config = dict(
    num_hidden_layers=16,
    hidden_size=64,
    num_attention_heads=2,
    num_key_value_heads=2,
    head_dim=32,
    intermediate_size=128,
    vocab_size=2466,
    hidden_act='quick_gelu',
    norm='rmsnorm',
    norm_place='pre',
    norm_eps=1e-05,
    positions='rope',
    rope_theta=10000.0,
    rope_fraction=1.0,
    qk_norm=True,
    attn_scale=0.308,
    bias='qkv',
    tie_word_embeddings=False,
    parallel_block=False,
    extras=['capped logits'],
    init='normal',
    init_std_qkv=0.0812,
    init_std_o=0.0,
    init_std_up=0.0812,
    init_std_down=0.0,
    optimizer='muon_variant',
    learning_rate=0.0148,
    lr_mult_down=2.0,
    beta1=0.93,
    lr_head=0.00897,
    warmup_steps=0,
    schedule='wsd',
    decay_fraction=0.766,
    decay_shape='linear',
    final_lr_fraction=0.05,
    batch_tokens=16384,
    max_seq_len=128,
    doc_mask=True,
    train_tokens=104700000,
    max_steps=6391,
    dataset='wikipedia_en',
)
Each number is 128 + 32 x the weight over its row's rms, rounded and kept within 0 to 255. Layers, rows and columns count from 0. The size above them is the row's rms in percent of the matrix's.

# layer 9 MLP up, 128x64, rms 0.329, rows 79-127, columns 0-63
size [ 93 104  99 104  99  99 101 106 107  99 101 106 100  92 105  95 104 111  98  96  97 101  94 114  95  94  96  98  90 105 102  94 106 101 102 102 103 105 102  94  96 101 112  96  93 104 101  97  89]
[[176 139 126 153  99 141 143 146 159 121 179 103 155  84 173 107 175  72 132 127 112 117 115 190  82 142 123 121 135 139 198 150 126 105 152 146  93 182 156 117 100 218 139 117 180 173  91  97 157 122 135 140  95 134 161 148 107 104 143 138 164 106 179 172]
 [130 156 152 125 113  97 107 134 135 135 149 217 152  68 178 122 127 131 121 152 173 177  67 130 128 126 109  47 162 115 117 141 128 143  93  80 112 156 138 121 104  55 135 114 111 185 153 113 133 151 118 155 136 121 151 165 177 147  63 149 181 109 136 109]
 [171 163 108 144  91 162 117 119  67  98 115 107 111  95 170 150 115 128  77 132 172  96 141 174 134 161 123  65 170 160 161 138 127 192 109 142 145 169 101 128  91 129  99 199  82 156 173 113 162 147 149 123 128 142 186 154 158 174 145 133  82 136 149 166]
 [145 105  86 132 112 159 123 122 139  98  67 137 148 146 123  59 165 106 167 194  78 125 150 137 123 136 184  76 138 136 209 123 156  99 138 128 105 121  89 152 178 101 113 176 131 169 117  81 128 114 104 126 159  62 109  92 118 157 141 134 128 159  81 170]
 [131 130 154 117  95 149 101  60 136 125 172  95 151 124 134 180 135 118 154 134 131 133  68 114 154 129 183  75 152 144 143 131 108 215  94 159 153 100  76 149 166 109 158 168  97 128 106 139 124 115 145 106 109 166  87 112 117  96  82  66 193  90 158 110]
 [132 142 141 149 147 130  72 115 124 130 146 140  77  79 171 114 138  89 141 178 154 148 127 203 128 183 139  94 154 134  86 116 109 154 124  86 128 160  96 161 100  97 151  47 166 127 120  91 128 119  85  63  98 170 139 136 170 131  78 136 160 123 186 129]
 [ 88 107 113 135 142 135 156 141  88 171 121 133 137 187 112 116 171  59 136 166 163 122 205 139  93  66 163  82 152 111  85 162 136 146 103 125 125  79 145 147 116 161 128 155 118 130 110 137 142 119  44 104 172 155 120 164 114 122 131 199 124 157 124  79]
 [ 85 140 135 144 147 164 158 124 100 114 140  69 175  63 143  87 156 135 102 146 172 160 145 148 117 118 186 111  98 150 143  95 166 119 126 118 160  90 117 161 163  79 129  83 117  81 158 122 137 112  75 197 141 125 160 140 197 194  99 140 113 122 149  93]
 [117 162 108 105 154 132 144  59  94 142 124 198  92  79 122 159 136  95 128 192  97 145 153 106 139 112 172  90 173 144  95 128  80  99 153 156 173  87 153 167 212 154 176 160 130 126 113  80 149 102 145  96  96 121 129 164  79 128 132 148 138 129 133 134]
 [113 130  94 151  94 130 107 167 164 121 174  95  92 123 140 129  71 115 131 141 169 143  96 124 174 125 117  90 115 100 200 160 140 110 173 173 164 169 114  94 144 153 191  60 117 116 208  98 161 145 172 108  99 158 143 168 121 110 126 150 171 152 146 117]
 [ 94  99  97  89 137 144 140  80  91 138 131 146 149 136 139 126 113 156 159 109 166 173 178 193 108  70 214  86 125 119 136 138 124 133  86  69 164 104 151 191  81 176 138 123  73 126 126 108 117  90 132 177 137 133 100 171 117 149 166 121 116  98 121 150]
 [123 127  79 141  93  64 214  99 136  79 108 154 150 122 156  83 136 127 137 167  93 120 114 115 152 130 134  89 111 143  86  40  99 157 165 140 141 139 157  93 163  94  39 180 111 110 118 112 116 120  70 158  95 134 142 130 139 127 119 139 147 136 113  99]
 [135 167  64 171 183  89 102  77  85 125  84 135 150 112 151 158 148 106  96 139 132 139 103 150 161  97 181 179 129 172 123 109 151 193 141 134 140 115 138 111 100 112 160 108 159  88  94 153 155 103 129 154 145 152  84 117 136 142  90 197  97 107 113  52]
 [122 131 157  92 176 151 130 120 155 164 139 154 169 109 158  65 131 150  77  73  79  97 125 144 123  91 181  79 187 101 118  72 150 134 125 109 127 158  97  85 120 147 132 154  82 147 164 128 127  70 142 141 136  57 166 119 152 184 155 132 119 125 141  80]
 [123 121 116 160  98 123 124  66 152 104 143 107 107  79 134  91 178 102 164 101 144 151  82 119 127 145 111  93 121 141  95 162 150  93 161 157 125 164 163  91 204  72 180 200 173 140 130 155 127  82  86 104  91 148 141 119 164 143 121  74 161 106 140  93]
 [157  92  75 177 136 140 140 157 142 154  92 158 203 122 115  82  66 125 126 132 147 126 137 149 114 149 174 102 119 146 138 144 138 140 133  61  56 130 173 156 177 190 146 103  99  86 137  73 190 102 114 140 163 115 146 169 166 122 128 133 129  93 144 112]
 [203  89  99 171 143 137 112 117  99 152 139  95 148 145 150  96 170  99 174  71 110 133 127 122 140 142 183  93 171 180 160 104 141 112 100 162 161 132  68  93 149 136 156 172 147 135 113 114 110 138 131 149 166  67 123 202 117 193 131 128 143 167 163 132]
 [124 109 128 144 113 130 115  63 148 111 168 119 130 121 135 106 144 143 154 177 205 127 147 149 146 163 133  91 173 134 115 148 140 161 126 114 177  83 103  63 137 126 159 156 151  80 173  47 118  78  91 188 135 140 131 123 155 141 129 183  69 165 160 137]
 [ 79 167  99 147 135 118 150 170 102 112  77 134 140  72  95 117  95 125 144 119 129 165 136 100 179 147 147  82 136 163 129 123  51 150 182 127 190 130 132 137 175 131 141 103 121 140  89  73 126  80 142 137 112 119 143 160 125 127  65 171 136  61  94  78]
 [164 112 191 168 110 178 139  97 182 126 124 146 157  63 114 146 157 136 156 197 117  83  83 126  88 140 192 118 156 128 118 126 132 115 184 188  80 172 111 103 116 139 130 157  79 147 123 132  99 143 125 118 123 139 124 146 108 147  96 150 129  53 121 179]
 [177 126  58 125 134 110 135  95 163 104 154 116 173 119 142 146 120 101 151 105 120 158 105  89 138 116 140  94 126 136  74  79  92 156 119  85  83  90 112 154 188 132 163 129 110 152 145 120 102  30 152 169 160 112 104 105 159 153 105 161 135  99  85  63]
 [ 91 177 121 120 114 112  86 124 105  83 143 119  85  82 106 139 126 147 181 140 170 125 125 110  94 123 188  91 150 153  98 120 159 108 104 155  82 105  91 161 167 160 150 145  71  76 125  97 100 108  84 138 155 146 135 107  74 183 142 142  92 111  43 107]
 [101 108 116 174 119 129 176 127 137 134 127 109 142 143 141 133 179  74 165 202  84 136 126 104 129 142 119 144  73  92 127 145 150 100 131  94  81 215 171 120 108 104 159 125 113 123 133 151 127  66  87 190 101  78  92 129 100 143 106 200 123 119 154 142]
 [136 162 133 107 120 206  86 122 140 108 140 176 105  98 144  50 114 129 112 167  97 165 100 161 117  90 125 100 138 188  71 128 151 110 164 141 118  91 127 136 142 107 108 180 192 152 105 121 146 162 117 193 142 130  75 114  97 191 126 122  96 128 153  95]
 [ 89 166 185 156 100 199 119 109 145 132 140 181 185 115 116 118  93 104  89 178 133 115 161 158  83 156 199  92 159 143 137 103 174 109 144 161  95 103 135 101 188 165 101  94 151 147 160  86 109 146 115 141 115 116 128 174 117 110  99 126 154 167 163  94]
 [139 198 178 119 150 126 180 123 156 128 149 115  97 172 149  83  83  80 107 186 130 126 104 162 104 119 133 153 169 108 166  77 120 112 125 149  71 141 161 162  98 104 146 163 148 115 105  77 107 107  90 157 112 109 126 198 121 163 163 107 160  63 155 119]
 [139 120  87 139 169 127 171  85 131 117 107 135  95 126  71  58 124  96 194 104 135 184  79 121 119 123 113  99 115 132 180 109 113 143 134 175  49 141 116 112  89 153  85 141 159  78 169 113 121  59 106 125 120 151 140 139 124 144  80 125 151 165 167 100]
 [195 100 104 127 119 135  85 165 106  98 144 173 158  85 135  97 160 126 130 179  96 133  79  94 141  96 106  77 166 163 181 165 127 123 147 117 164 141 148 137 162  39 139 148 147 116 143 203 144 115 162 167 121  93 146 170 100 153 132 161 159 114 110 156]
 [150 150 135 162 116 133 128 107 124 158  98 115 116 208 167 142 175 149 131 122 112  59  99 165 149 122 134  82 126 146 122 133 123  87 120  79 129  43 109 170 147 120 110 112 169  76  94 116 119 144  76 155 128 204  93 124 128 139 137 193 152 125 159  78]
 [109 140 106 128 115 126 174  94 139 103 122 125 155 111 105 124 168  46 143 174 212 119 121 121 140  98  93 113 128 135 127  79 142 116 121  91 159 215 141 150 113 141 198 173 139 106 165 140 187 120 108 154  98 155 124 121 124 107 193  91 117  77 105 121]
 [137 173 150 158 142 157 161 148 174 111 123 128 137  71 131 111 115  76 120 167 117  90 149 138 155 108 167  96 158  82  56 162 190 133 185 150 129 107 109  97 133 159  84  95 122 138 150 125  86 133  94  78 185 193 149 168 111 158 142 171 134 137 146  91]
 [ 80 190 125 163 130 134 164  74 113 136 126 142 176 143 106 108 116  51 133 142 117 116 128 105  88  76 129  80  70 105 201 131  55 124 131 110 112 147 129 167 132 137 169 140 104 116 160 158 154  90 148 143 166 125 123 148  84 122 179 162 134 189 145 115]
 [132 102 110 134 105 172 100 157 135 155 115 108  93 129 126  83 143 110 109 173 145 147 106 201 114 176 112 108 172  82 117  96 156  67 111 123 104 182  38 137  77 141 151 138 111 129 185  95 141 119  88  77 164  79 123 187 106 133 149 125 141 118 140 150]
 [136 185 140 148 147 176  96 143  78 107 141 104 101 109 111  90 118 156 141 147 176 169  67 148 100 122 195 157 137 172 184 149 155 128 180 166 125 137 166  77 140 135 131 110 141  68 157  83 129 117 156 104 119 121 188 147 100 161 113 198 124 150 103 128]
 [151 175 104 162 106 101 160 162 161 116 133 131 160  86 112 123  94 155 125 131 117 153 161 132 127 108 130 127 171 187 118 209 134 133 118  97  66 144  90 106 206 102  76 149 115  94 124 146 102  56  94 131 139 162  61 134  94 107 149  96 140  96 116 164]
 [122  80 119 154  70  92 127 143 186 148 100 109 127  80 138 153 168  82 117 127 136 111 175 123 158 125 189  88 127 106 152 114 110 147 150 105 121 154 160 128 174 105 170 102 129 171 123  19 115 147 127  99 158 141 123  92 108 156 111 134 183  66 150 103]
 [118 146 112 150 170  72 104 120 136 136 154 106 139  66 200  75 133 103 130 169 106 106 132 136  91 161 114 105 153 108  82  77  91 110  86 120 182 135 101 127 163  98 127 137 147 139 200 196 164  84 129 168 102 140 145 141 143 162 190 144 122  97 144 104]
 [101  73 102 102 157 121 115 150  71 133 108 132 122 112 157 130  94 106 135 183 148 122  68  97 113 142 120  54  77 143 131  95 153 120 196 116  99 160 128 108 122 125  66 107 145 125 102 129  90 123 161 129 132 149  87 174 132 188 115 163 161 116  43  94]
 [122 138 146 144 134 145  58 158 160 110  98 140 136 100 155  96 131  97 208 127 118  94 145 169 134 137 117 144 149  86 117 136 139 148 156 100 112 102 101 154  73 150 123 160 105  65  81  61 123 163 118 106 170  84 129 165  82 171 178 188 157  92 127  94]
 [161 126 128 113 125 121 113  75 163 138 183 114 184 138 168 161 178 121 103 141 112 175 115 127  59 164 159 103 106 155 152 139 123 143 112 112 154 145 179  98 111 104 102 113 126 142 169  68 142  84  80 115  92 129 120 174  86 185  93 133 180  76  93 171]
 [125 166 193 132 117 153 125 141 163  99 142 134 102  99 129  56  98 140 172 144 159 183 143 127 140 161 121  44 140 158 121 131  89 137  73  89  98 146 129 161 155 122  90 128 110  58 115 110 137  89 180  85 110 164 154 161 127 121  92 151 131  74  99 167]
 [144 148 141 116 164 114 145 126 135 112 145  73 143  98 159 141 180  95  69 141 146 107 111 140 199 164 200 142 132 103 124 102 105 119 142  76 132 142 147 159 110 134  68 126 131  87 212  88 195 120 115 145 112 116 127 162  73 160 140 136 177 101 166 103]
 [133 115 120  94 163 115 116  81 132 151 146 139 106 130  87  90 147  88  85 156 125 153 149 153  84 131 183 139 150  92 178 142 177 112 212 159 183 139  81 129  93 146 131 139 115 107 100 128 139  90 111  84 198 161  83  99 103 146 104  79 147  74 108 104]
 [130  90 123  82 131 108 119  92 162  82 178 142 149 117 178 158 140 118 140 176 109  93 143 170 130 124 122 136 126 126 138 168 195 149 165  44 164 161 138 170 185 172 173 111 134 122 145 126 125  48 102 113 151 120 114 197 126 122 152 101 157 146  93 125]
 [138 123 127 114 128  82 168 101 139 145  90 165  97 137 125 141  86 139  95 102  66  97 107 146 152 105 185 142 146 126 122 153 196 144 143 166  93 100 172 152 162 171 138 213  79  64 167 147  95  89 138 160 132 143  98 150  74 130 120 154 136 131  96  92]
 [112 157 193 127 148 165 120  97 135 187 192 126  78 105  94  87 179 104 133 141 130 166 102  87  99 150 129 106 149 143 127 154 113 139 167 122  96 157 126 108 187 131  99 149 203 105  87 133 135 146 105 170 130 115 154 105  68 152 158 115 105  72 182  95]
 [115 109  62  97 156 157 187 140 162 111 157  79 173 116 172 126 180 113 152 104  89 108 116 127 155 110 114 112 122  79 190 178 103 191 138  73 111 147 107 139 189 149 158 125 115 163 202 117 160 109 177 120 112 114 112 118 123 123 159 130 166 143 116 156]
 [127 141 120 135 118 146 185 148 145  71 100 137 147 152  99 131 118 140 100 107  29 128  65  96 134 146 145 140 186 153 128  94 166 114 128 115 199 142 147 127 136 146 100 153  68 145 103 135 139 129 100 103 126 169  78 155 195 183 170 131 128 176 106 106]
 [134 166  72 145 107  60 135 116 143  71 153 100 143 123 107  76 100  65 128 145 136 187  78 137 137 154  68 116 179 101 156 172 178 111  79 120 119 111 156 128  86 188 131 183 134 130 101 120 147 116 118 121 157 149 128 185 134 131  91 105 158 109  93 136]]
# layer 9 MLP down (transposed), 128x64, rms 0.501, rows 79-127, columns 0-63
size [ 94 100  97 110 103 103 110  95 110  94  89 114 106  94 104  97 114 110  99  97  98  96 101 112  97  96  99  93  90 115 101  94  93 105 108  98 104  91  90 102  90 110 100  96  88  91 107  75  89]
[[ 87 111 119  62 126  90  81 109 122 114 104 126 147 182 154 141 110 193 152 171 133 146 163  80 179 126 119  88 104 110 134 133  97 112  91  73 121 135  50  90 116 130 169 137 101  74 117 122 101 178 136  96 111 133  76 171 111 176 104 133  99 117 110 165]
 [139 114 170 115 127 111 159  99 110 133 112 140  88 155  81 159 155 106 139 116  93  78 117  48 197 124 164 154 111 167 162 105 178 108  71 192  78 113  85  75 134 138 117 190 149 115 113 114 156 133 126 113 125  66 149 127 109 161 127  89 125 152  93 131]
 [ 50 131 116 150 125 134 135 103 194 152 221 160 131 104 136 118 118 117 133 114 121 130 138  84 129  86  97  98 141 134 126 132 129 143 146 155 122  89 198 126 155 106  93  80  82 105 105 149  81 129 136 105  59 170 120 128 187 130 174 138 156  61 131 124]
 [159 144 134 144  90 173 132 128 102 137 142 116 105 117 102 156 117 129 112 149 137 120 182 126 134 203  90 142 141 139 135 161 120 170  94 164 138 158  81 108 113 136  90 147 107 204 103 106  70 131 103 199 157 209 166  86  98 181 117 124 143  79 164 135]
 [119 135 110 135 156 112 146 135  64 144 119 179  89 109 169 150 132 105 168 115 130 117  97 173 137 128 135 100 186  72 146 177 106  81 138 151 181 183  73 122 110 142 140  67 124 188 172 167 124 150 153 122 116 124 162 193 142 149 145 100 117 145  75  88]
 [155 187 135 192 115  89  94 130 109 126 179 153 133  93 123 193 160 164 102  91  89 128 158 143 159 134 134  75 142 119 139 132 113 126  75  94 151 105 197 187 107 153 190 123 141 125  95 131 174 159  94 184 132 106 117 143 155 141 135 107 160 160 120  75]
 [129 119 151 135 157 128 174 180 121  71 196  55  62 127  69 162  93 107 108 106 128 123 116 110 168 124 113 152 114 111  93 150 153 106 162 148 107 104 143 174 110  97 147 144 123  89 171 139 141 119 143 148 130 207 141 170 178  81 185 116 136 117 147 130]
 [ 90  76 153 125 158  70 147 135 114 115 136 116 166 182 142 114 120 133 145 140  71 134 114 125  70 156 139 162 118  96 137 174  70 123 165 171 117  69 125 109 125 175 126 165 128 147 138 106  79  61 149 108  68 178 135 132 174 118 109  67 126 170 120 154]
 [ 77 142 123  80  91 104 126  81 120 143  93 113 158  96 113 138 109 118 100 147 127 173 146 135 176  67 118 105 116 182  93 115 104  81 147 124  94 123 152  67 185 141 182 117 192 112 133 100 181 149 129  68 171 186 144 136 144 103 142  89 110 153 126  97]
 [ 94 112 180 139  95 122 141 117 140 138 130 148 119 169 146 114 154 144 147 146 115 197 113 133  62 121 162  93 148 161 133 133 151 104  94  93 115 169 166 161 147 156 150 191 139 161 113 148 117  59 152  86 112 136  97 118 154 145 130 115 121 239  63 142]
 [ 53 111 136 176  78  67 160 145 154 126 126 127 143 115 127 138 145 154 149 142 157  83 108 141 143 111  90 130 116 167  67 144 133 172  99  57 137 152 172 124 143  84 135 176 120 112 124  95  74 166 130 172 141  71 150 139  98 168 162  70 160 113 155 112]
 [121 168 117 137  98 121 184  96 137 167 133 159 162 102  76 155 115 148 108  94  68  90  66 115  95 175  96 158 115 134  82 127 139  89 159 123 116 156 135 132 165 150 115 138 122  90  97  61 119 162  72  96  89  93 136 158 145  61 151 152  85  86 152 120]
 [120 109 126 112 151 162  95 116 129 145 132  98 145 149 182 121 100 116 125  75  85 120  97 138 164 187 113 107  64  85 153 116 106 143 140 116 167 153 171  57 112 133 133 121 125 138 141 110 136  72 131  73 146 177 141  79 123  94  54 135 134 135 136 222]
 [155  86 106 191 109 127 176 139 126 123  78  95  96 106 134 144 106 105 142 140 136 109 120 168 140 121 115 218  93 118  88 119  86  95 163 133 144  99 144 144 115  70 119  99 126 138 172 147 156 108 170 194 100 127  70 120 165 133 137 130 162 148  69 195]
 [ 89 168 120 173 145 115  62 107 141 134 140 118 144 108 105 200 107 171  80 123  92  93 226 144 107 115  70 118  70 120  73 105 135 128 195 131 104 138 111 136 143 116 114 165 149  92 118 135 116 158 143  95 100 114 175  83 149  97 124 114 137 110 154 152]
 [ 87 101 142 132 170 126 122 137 125 161 202 119 125 106 110 165 106  73 150  57 145 117 136  99  98  96  55 154 100 147  87 173 118 116 126 187 158 120 161 195 180 166 125 152 133  94  73 103  89 150  93 102  95 144 129 156 139 138 120  79 132 120 153 125]
 [137  95 100 161 109 137 146 149  63 125  78  97 138  65 114 126  93 101 118 116 158 132 138 102 107 139 166 121 123 124 125 115 129 126  77 169  93 144 162 216 112 127 200  95  79 152 128 157 164 136  77 100 104  72  91 166 115 131 169 136 161 132 147 186]
 [120  82 117 103 174  93  84 143 141 112  97 104 103 146 184 137 134 102 126 148 123 152 135 141  25 104 133 138 135 121 100 124 150 156 125 149 181 134  89 121 146 169 137  97 102 139  98 185 158  95 100  92 150 153  95 155 102 187 157 170 184 198 133  96]
 [147 131  87 172 129 112  85 196  51 127 166 131 108 127 125 157 161  88 116 146 103 143 160 144 152  67 101 132 138 106 110 166 140 120 152 182 151 168 107 102 111 153 153  98 129 190 157 113 149  94  87  74 137  98 151 134 159 150 113 172 149 180 151  63]
 [ 99 140 189 106 142 145 114 122 118  81  67 156 179  90 155  83 130 158 115  85 108 132 136 123 191 161  84  99  94 130  85 141 144 118  78 122 148 125 144 140 120  96 101  90 156 139  98 124 156 130 158 144 210 100 171 122 103 112 133  68 129 209 135 140]
 [156 143 145 112 146 160 161 114 180 127 151 100 160 139 184 103 136 122 105 125 174 143 166  97 138 140 128 155 156 141 139  71  75  89 123  63 176 133 148 110  95 126 155 144 162 136 140 101 152 151  85 100 132 122 150  97 141 186  69 149 190  68 134 203]
 [141 105 121 129 149 199  73 129 170 164  94 181  99 135 135 123 148 166 165 148 149 119 115 149 161  67  69 128 123 136 144  96 115 133  86 145  94  69 118 153 181 127 112 124 132 125 152 110 140 123 176 102 111 185 140 160 108  61 146  70 167 124  63 138]
 [172 122 103 111 138 100 126 127 122 121 100 184 131 118 111 208 134 158 119 186 133 126 161 119 198 122 179 115 108  83 176  72 191 143  77 118 139 120 140 135 102 135 109 134 115 104  98  73 128  91  70 146  65 102 170 123 166 152 124 146 171 160 134 125]
 [ 78 168  95 142 173 103 140 121 141 139 158 144 163 194 145 120 141  80 146 190 157  87 122  97 118  81 172 111 133  56 167  94 127 118 133 131 119 155 160 204 157 101 173  91 109 127 126  83 123 105 123 130  69 133 167 116 152 115 113 125  95 148  63 126]
 [175 115 232 106 156 108 163 152 115 153 128 100 119 150  78 156 129 106 199  93 117 130  82 134 108 107 109 150  73 107 117 121  79 139  93 153 158 140 108 112 139 108 164 126  89 117 134 159 132 110 115  99 179 146 176  58 193 116 128  98 127  94 137 102]
 [ 85 105 138 122 112 140 126 143 188 120 104 137 172 163  90 192 125 101 121 118 131  96 169 150 122 123 108 137 160 188 134 121 143 145 137 129 125 155  98 129  64  74 144 121 153 124 167 104 141  94 129  68 168  76 119 131  80 126 223  58 124  97  99 141]
 [177 149  94 132 173 110 145 140  58 102  80 135  51 174  82 149  78 123 156 176 132 166 134 159  87 109 147 123 105  48 141  97  93 130 141 164 191  97 132  97 161  94 170 133 133 119 140 107 162 101 153  89 152 121 114 150 133 134  90 112 128 141 110  98]
 [210 132 189 109 160 144 150 147  79 159 186  90 153 191 135 131 124  97 186 104 114 128 113 170 134  98 161 167 144  85 106  74 138 103 142 102 105 175 145 134  88 113 156  80 124 147 125 139 111  92 102 150 115 180 157 114 130  85 167 150 150 112 166 155]
 [ 98 119  98 142 128 106 174  91 122 129 116 176 141  64  93  59  92 114  56 115  84 195 177 137 130 135  93 111 158 161 128 148 108 100 109 140 104 139  41 131 163 162 131 136 108 144 144 155 145 148 127 156 176 174 114 139 118 112  76 106 170 152 100 119]
 [140 146 143 150  74 148  85 128  68 129 112 132 129 135 116 107 141 166 147 123 115 134  97  89 140 183 129  76 146 166 124 131 140 116 124 129  98 117  53 126  94  64  71 144 121 154 131 181 154  75  69 142 108 122 159 190  85  65 136 131 194 129 144 139]
 [106 142 237 151 139 136 169 122 136  87 140 115 139  62 113 159  66  66 100 134 128 102 110 117 148 123 122 115 164  93  78 186  94 147  97 181 146 103 126 115 144 138  89  56 109 143 114 124  97 159 140 117 152  86 116 143 146 141 134 144  93 149 116 179]
 [ 88 114 167 103  90 146  94 121  90 164 107  96 100  76 139 149 101 154 149 129  80 100 176 120 137 180 156 150 128 101  72 125 107 155 163 168 156 128 164 190 116 143 127 104 194  97 107 125 181 115  90 141 139 149 111 159 174 137 124 166  68 107  88  75]
 [ 95 103 139 157 149 152 188 128  73 145 136  97 125 106 104 146  57  89  77 112 163 119 207 113 143 134 112 172  69 120 111 160 131  67 127 148 149 149 137 177 117 122 119 127 105 166 141 110 158 132 159 153 168 135 122 124 166 122 205  91 178 101 154  99]
 [146  95 153 101 143 123 165  93 106  64 124 150 101 167 124 140 133 148 123 154  62 143 139 166 126  88 108 148 187 156  90 133 198 119 111 151 135 101 136 121 146  93 163 104 143 137  98 120 180 133 100 168 150  63 150 134 179 141 173 115 136  72 199 175]
 [151 126 160 163 181  55 118 189 122 176  83 168 149  80 160 139  97 119 103  94 116 139 123 147 100 120 140 173 139 159 113 157 115 147 125 196 176 144 117  73 114 165  94 114 112 192 159 173 137 164  81 121 112  90  58 120 116 126 152 132 144 121 130 132]
 [152 146 123 110 106 106  63 132 101 133 126 120 108 147 122 106 103 163 123 169 177 156 173  65  85 137 131 176 109 117 167  94  70 163 109 122  94 102 166 112 192  90 114 153 167 178  87  95 155  99  99 154 166 115 105 114  76 168  88 102 112  97  99  95]
 [115 131 121 140 104 114 106 151 137 155 168  67 145  99 121 173  97 105 104  79  91  90 123  72 142 188 107 115 101 172 109 108 105 135 190 168 154 113 137  93 133 161 180 120 133 135  71 163 233 105 180 134 120 152 116 115 109 139 126 120  96  97 122  93]
 [ 87 162 143 124 132 122 159 152  88 152 151 163 130 104  95  94 197 129 155 121 138 181 108 195 150 126 151  94  91  96  95 189 124  44  90  97 153  94 141 134 192 159 163 118 138  94 123 126 112 119 145 126 156 158 153 204 145 128 169 154 117 127 125  96]
 [169 168 235 201 141 102 137 149  87 114 136  96 103 142  96 185  93 147 151 149 126  98 115 122 111 120 145 136  88  71 111  96 152 145 110 120  90 116 181 129  92 167  85 178 129  95 185 125 133 103 138  93 130 130  96 125 193 125 126 136 124 142 107 152]
 [143 155 146 112 145  97 138 145  66 131 167 106 123  81 135 118 109 179 143 147 125 100  98 108 112  70 112  77 149  87 139 161  65  80 154 118 129  71  83 104 148 132 148 158 106 143  80 186  70 118 146 165 143  73 129  97 151  88 146 125 132 121  56 102]
 [117 124 119 184 144  53 124 126 104  93 169 112 100 104 164 112 164 211 140 119 150  55  88  87 142 146 152 141  83 123 151 103 117 118 171  85 184  95 197 147 113 138  92 158 144 136 166  84 142 159 112 144 146 109  99 131 164 124  99  79 110 125 142 137]
 [146 118 158 124 136 152 128 171 128 172 162 158 145 117  49 137 134 131 150 113 100  86 120 154 176 137  95  43 134 139 146 160 179 113 119 140 136 149 124 141 131 118 150  79 144 131 177 103 204  93 138 162 128 144 169  87  93 135 145  57 149  71 175 110]
 [150 152 138  75 104 106 125 146 143 148 146  95 163 172 109 157 113  83 124 200 115 152 137 161 159 124 116 174  96 164 149 101 145  82  95 131 130 157 144  97 127 128  81 156 147 130 112 105 120 128  59  39 175 106 152  51 118 121 164 113 156 134 168 171]
 [ 88 126 136 103 142 108  99 104 163 120 108 151  87 136 176 108  65  88 134 165 139 133 195  89 188  90 171  99 155 185 179 119  86 121  99 177 145 125  82 127 158 124 123 153 159 127 157 138  99 170 124 118 105 117 140 133  75 142 139  86 208 117 119  92]
 [ 90 153 131 174 102 162 164 151  86 108 142 172  89 131  80  86 193  79 193 135 178 153 174 116  98 103 107 140 104  84 178  92 137  75 157 127 138 127 130 140 110 132 124 131 118 178  87 165 201 170  74 121 152 155 142 145 143 112 117 147 118 130 120 118]
 [188 134 122 107 175 104 127 123 122 148  86 128 184  96 165 122 162 180 163  76 156  84 126 174 137  95  59 145 144 133 180 136 136 133 170  91 125 108  87  60 123 114 101 104 131 121 180 125 131  88 121  67  69 121 146 103 145  94 128 129 118 163  95 157]
 [120 113  97 129 152 162 174 102 136 128  68 112 163 121 109 113  89  95 101 132 109 128 153 159  55 117 131 180 114 163 167 113 145 128 194  80 118 117 140  98 122  58 109 127 140 125 161 214 107 158 135 140 159 219 145 170 115 135 149 153 149 127 150 146]
 [107 159 125 127 171 112  47 141  85 169 163 128 158  97 140 136 114 136 160 118 131 127 154 163  68 178 138 101 122 155 192 143 142 124 112  97 108 134 123 107  79 158 133 136  94  94 173 135 117 154  53 125  79 133 139 115  62 134  38 134 155 128 105 148]
 [ 89  89 133 104 139 106 127 104  80 148 167 214 104 144 121 154 194  99 138  99 117  91 125 135 134 102 107 110 166 141 204 110 163 132 162 165 152 159 123 111 109 114 129  68 166  42 116 158 101 135 131  99 125 145 106 131 108 156 129 206 153 118 118 149]]